config.toml
n_layer = 12
d_model = 64
n_head = 2
n_kv_head = 2
head_dim = 32
d_mlp = 256
vocab_size = 2915
activation = "tanh_gelu"
norm = "layernorm"
norm_place = "pre"
norm_eps = 1e-05
positions = "learned"
qk_norm = false
attn_scale = 0.177
bias = "all"
tie_embeddings = true
parallel_block = false
init = "normal"
init_std_qkv = 0.0173
init_std_o = 0.00352
init_std_up = 0.0173
init_std_down = 0.00352
init_out_by_depth = true
optimizer = "soap_variant"
lr = 0.00833
beta1 = 0.95
beta2 = 0.99
weight_decay = 0.045
lr_head = 0.0204
grad_clip = 1.0
warmup_steps = 200
schedule = "wsd"
decay_fraction = 0.553
decay_shape = "linear"
final_lr_fraction = 0.0
batch_tokens = 32768
seq_len = 1024
doc_mask = true
train_tokens = 105800000
steps = 3229
dataset = "wikipedia_en"
Each number is 500 + 50 x the weight over its row's rms, rounded and kept within 0 to 999. Layers, rows and columns count from 0. Numbers have three digits each. The size before them is the row's rms in percent of the matrix's.

# layer 2 attention key, 64x64, rms 0.122, rows 0-63, columns 0-63
075:566598491500557495466495479534533512435501506552576486464562438486566485459514503573442454482515564398593594521475563485554500492452486488555513522586451536509509530594386463475558400549472500
080:466499484574510483428544576529407499555399562553501455501462558455510473511394542453537407555602509460456500547569448487469495530487493579458423499461499492609485545502532462549436555511560535
068:531407517471429537590452579444463455546582550453490561448499531525528519530498533514568499500473556615508469459467569554509480511548470403438522545409504545496502550407571464458520563417533492
108:487474534388461500504502357490479464442537426454486530568534468532475533526562526472467526462434495429591492430428430427499558557434444531480581453528473467459524509457445557431511535428446507
094:439359482562489536578423473441412409516467479458489546529475514480539405479478500429443482499457440466483507472534459454520484529508420508363522478415457525547538560494546516463436544512557487
092:485549458521554480416564498558565525477518520572578467579538478503522558526453474553422448502509540429544551543437546517453521535498510527578441600543472430556498431523446486544468394608462536
104:454413468462420547585424491451426490534482509428417570456505541500467405534473510432551486500487496620423474489511520499471510464526497531429469402406459524458550520502592511522464577452477481
142:531578436451514449492530436567568480422500439533532428566497454454550525457514433514411455422470559402510498475445487469519499471472471478603488545566480439472447475459402504417563426539491517
078:401500448511530559533429489498434465555476585395485594489489555505467484459489485505550447482461525561543446490545452492551551477540487522484572468464482444523608528392592619559510531498525460
115:543454486541499537500527625536482531560453598551541455504498520474548465546475473462542521539564502518431494597581581560419415506511592543497452518422487514527503472581561479584427489557508547
077:483527472432436494546503461559419509483447491363529465505481453509501543520497528478455472424388521459587501447490526546550555437491399485501564470543490447426591501433532544481503501384435485
134:504397546547450501555435538424389469539436510441463534402476517501445419500453547467572502480515446560493449480615509489476474466485471531414503457396476559505518539484572489514430542441513454
103:484592492534467479404616572500510467434460519601550401489471469478446526495429505538439439503569443405494502492524519487447438434493522464539417511485476488542415472488421407491479448545494522
146:494520513436535458525479381483506446469496456497575523522543422501479494422502530576400494464473494478570538439408477443566546484498467519524613472573482464461536505420413565466553470425514415
096:475406515491489524573375452413413446513489473416418546439506532493477451459556530439496516475437522549464466421520423502522471495531429494416533462429459520469490533408569558436540545488516482
100:568488496452521523489511574560533559595443541532487541498472507532466461574528506445565506540523555527462510564502562560428439569479561531491426487434518526533545474593613482601439530570450579
063:518562456514519529444531590558517560519509548462490474493567546580495563435484453487589598572517497560450437539481490570464442486483494403615493525553521537472570451515576528561484406526456518
124:518538460468551540508504534585563548522556551544499484527444470492581499512486491512574508531488561557423501567534570561380424509507580516545399479478515502523524492609543449600459481573423533
077:455480511466523503538512476455408480578535463480461547481488564455520532522595549569514495415527570565569554503493459389558584539608501513460526599495533577442563463493503528572559488461509560
088:486577420416504521510471498522604560507570511562425527546569530536467442523496456550568451493516644524469493540496469475431468548503549551535375516491507492527498453527485489561462417596459513
124:516482502481488498498491583524531591564524546497417532441507512541493491477447471407559506534537524565392413565474451567385441454512567498522394450445555515441517445549583504535480554544484476
080:539530618530557505512460394437491451473545449517572494489501522562482570513536534617451567481449422540560524429506535421556557534546486458458602455570436478463514532510453535474511477432508467
096:534564434458550514487522491605568554503578464543439492506504459532532519396488435549496524524507541473557499550418483477463485503450559449649438518599510513508534471544486492539456436616461539
090:584459528364482508502475429509589506460539492479523516497522398496515450484465501481490465502455497465506500435396472520527545460497512523540559505509482442456488516518357488408561561414476373
079:512561523546505444430505532543513561518540626510621475447440474509515541482419420572532517567554495515496497540534556564474513506468556473565465551490521474543494398590400436546482476570509460
111:453375524499391459531446483424427450481517498434431535433501491509468464511492541461575478490441438492444465387561494488488490510493477512387497502425466554486520553453527531439531587401511462
129:490420519514425527549456485478396477506461507401450506473473577504475492543554537377591564478475488480469480480566466483548504467470438527418504469488480520450504603474564531440506599390555509
133:542606475471596458466563466563605552521509489613585420518478440478448522472531463544424481496515552452505525540436523491460516544505528489603449523571477448514474419512439481498528453573431529
088:467461548487477522518471408503469474448478462448431509518525491466540432494568516460469507523456536416486452393507464487601486489459401537448541418514507517528473601467447547395565589401492549
137:509462592564451550515513529418447423453467458463492545527506519519525465557536537505507529546526422489592539409604449490577529495532435492391580512463516584589515557476480507439491580467545496
101:504554495526526418437533538505530486434471425527533396502438404429528466458483443529384469459474456415512538564451499480430412470496514463563502522474507452503468409487412443502439439562492449
116:496512516409526511556435330478522472458541448461496527513554452520536548473526504498441513419416525539505500449414475464572555504515462537538577447540466496420513521470466524468622453412512451
075:424495493487445506508460456471396505444417466428372494544518492487527490422545530433529443428434493515544515464442498402603483477480492526503489366577483530506459476451516491480550465500532587
142:412372546486479548549459467438425499538494546428560614469490523513494503517488565423529565548464502562452476487535450546502462523455475565459546451446518536484539569474618552518469590444520520
097:506525404505587513493520493593561581517520552531545482536450523469532488466501453495448517480539571512508560580437529529445507489478581438639421556599473465482509452560489503535487442597469567
079:589610486481443488470498510554583446472443467611401413538481465459465461538548462537384464480465507409486464498463519532455507470483459485499529450470481462472459457487442446524610403500482498
084:553524488586562457469555505557567518489510479579535431496479510466532506509420465582534507422547516494505530581602556566487548523467527556552442546517566429481448410585507435548493433596489540
116:505510530480479471509452518435460473465461436450401491471539465477455421497575515469505461532457484438555459351493491439545545472481422433419598418497500515503464515463476531394544553406455514
064:513389573457471494594480486515450507473622460426536552429466426547507460556505546465564621491512594550530500482507446527512463558539456504488512464419458564471548565491520480462514540463522415
080:544547529484514459559512453513433517484510407476459492508506524464545459433600505476481518457465560536495515479424514460548564553570452409539574522549478559430579579469520586413635505509547511
078:451419506574453567540544522489466478482520571428535506481530561590494567550454501448498575542577482577505554507610524584537449513565476544470443581472547522535461561471557520593436554484541491
065:578508477404457565471466502518585513486430600583582461512547548558514579548488441452449464513496514536459507424438565530442467542484473428528464554506524393480482500484417454541461466518454417
123:606542504459432481507502467480539508483451457539428410528535486503494458514611480480463427453465511446544493395487528406586545452486440489439526450550522492467526485477452512424641537424504535
072:574577471519471366487497503568598553428461491564484366495557429538475462541467441564494497478496469405513504485424602562494503453495532458499449482494488420466551485527507477554502509553503443
103:548382563531438553548448508461437412538472528441491553461563533550530495501463565500573478524528461549513443420609515465558424512495450521393541505445461535529504573442526547512468565428510485
077:521491592482509480529447503440469491430514573460452521402468483503507600499577518562499443469455485601533444377550493413581466523528482473482542497531608536450443446449519491489555518432457546
082:443452481523575526434504548508485553524550631497597555464486508491468577478439512562541527564520526479509492615534523589401464521445607564524521522524516514534449486556522560563425478542516532
096:583563486468517407477551540522561537403552479570438459510521474485503465481538420535381492492525566475486481515465474481512485522558477420540518593534495588496441456509445510445636447561500556
091:441545493472464464483447499471488417417542458441330516484540489478465409512605504503472420509471449454595457381539487437532536471511446494447556467471487507525448556480507500463538503428472521
100:512454556488436558506471491411469452454501410457411524500476503528474453470552550447571537533422458495537464384536438499529526495469437489384531434475509540506489571494518522390519582396514471
151:558619477428523418483505504523561532475479432572432481553552445495504429478608474521450481498411533468511502409397518424514542511500464427539541476581503507466507486466427531429573452510470540
100:512526472490380472490548537500535541457495477553485394524576492515434422562540461452492458508475477374531516454493582502546610516470504520407549445520479481519496565524483494403561575467548578
097:406580447407562518463483467571506546576466477542504471508525499426513547455490518492428490432430567552452545569395483463453480510507580487621486473514480453461541437517471524555436434551446524
070:514491569401414523560477513497467430560469466462489554507501461512434498577576522444566569501453551548481493444524439506487593543500508550452613503448561542483542556442493537413550556457560424
121:443412534475441469541402424442400425489482465411445560434473512513448443472495529443536481441486492477486481460481475473487504478473475498433516440405402487440519527440490547458435542439467389
075:510554494492432400449480491496509520378475405477384494552560455491517487493660444450516470517451486473594506457473546472530507445431481443505543542565437526499534576476509537475530523453481552
107:526418536479413563517475495462452401477502502444474514493539558539461439517546512448491479535477455493537453387583499455533514508507463522359566481421448508517496608453504543478518591403531463
118:566577493488443414459531533532611558429497512559454383507559505434477524488526424504438431462490512459513470451436599523524550503463536485537562479580539468481488434518451474492604491495479592
100:559573504454593419446537512545532517494535493552501470541533433506520551451599480552420462507473594514536521529384528473486539542559583457584486523556519512449459447561421487556531427562451522
105:595514566471469502484502499456544457477531444493398417525538450458520469548577475501509530491421505431526455411456467479545574432529444408398543478528493493478492540450430533384563549432513510
091:467402566514433544519428467433470436427484511416462537486479522508479507590519570443531562486458509522563441465543483564562517500458484551391579448461494483521529557547557502532461606408529454
083:454422483487414400530415465497457517487486482449426530468588491477489496485597560415565482504455437526473462369504519448536476477457382490476484432507533504474483486444511530468540527385456498
075:439407464502477482566428428538413543452486468455478582499506563510491427520492530375519522451479492504441428560465462541441547536497504624478553479425524450483540546533562529516448581431516464
077:480499545491439432500461476512466465464503477465415546570591512517482520520556560470521446493460552489601455389449455441565522504530439477461506425558526606546434516465514523409561501378508532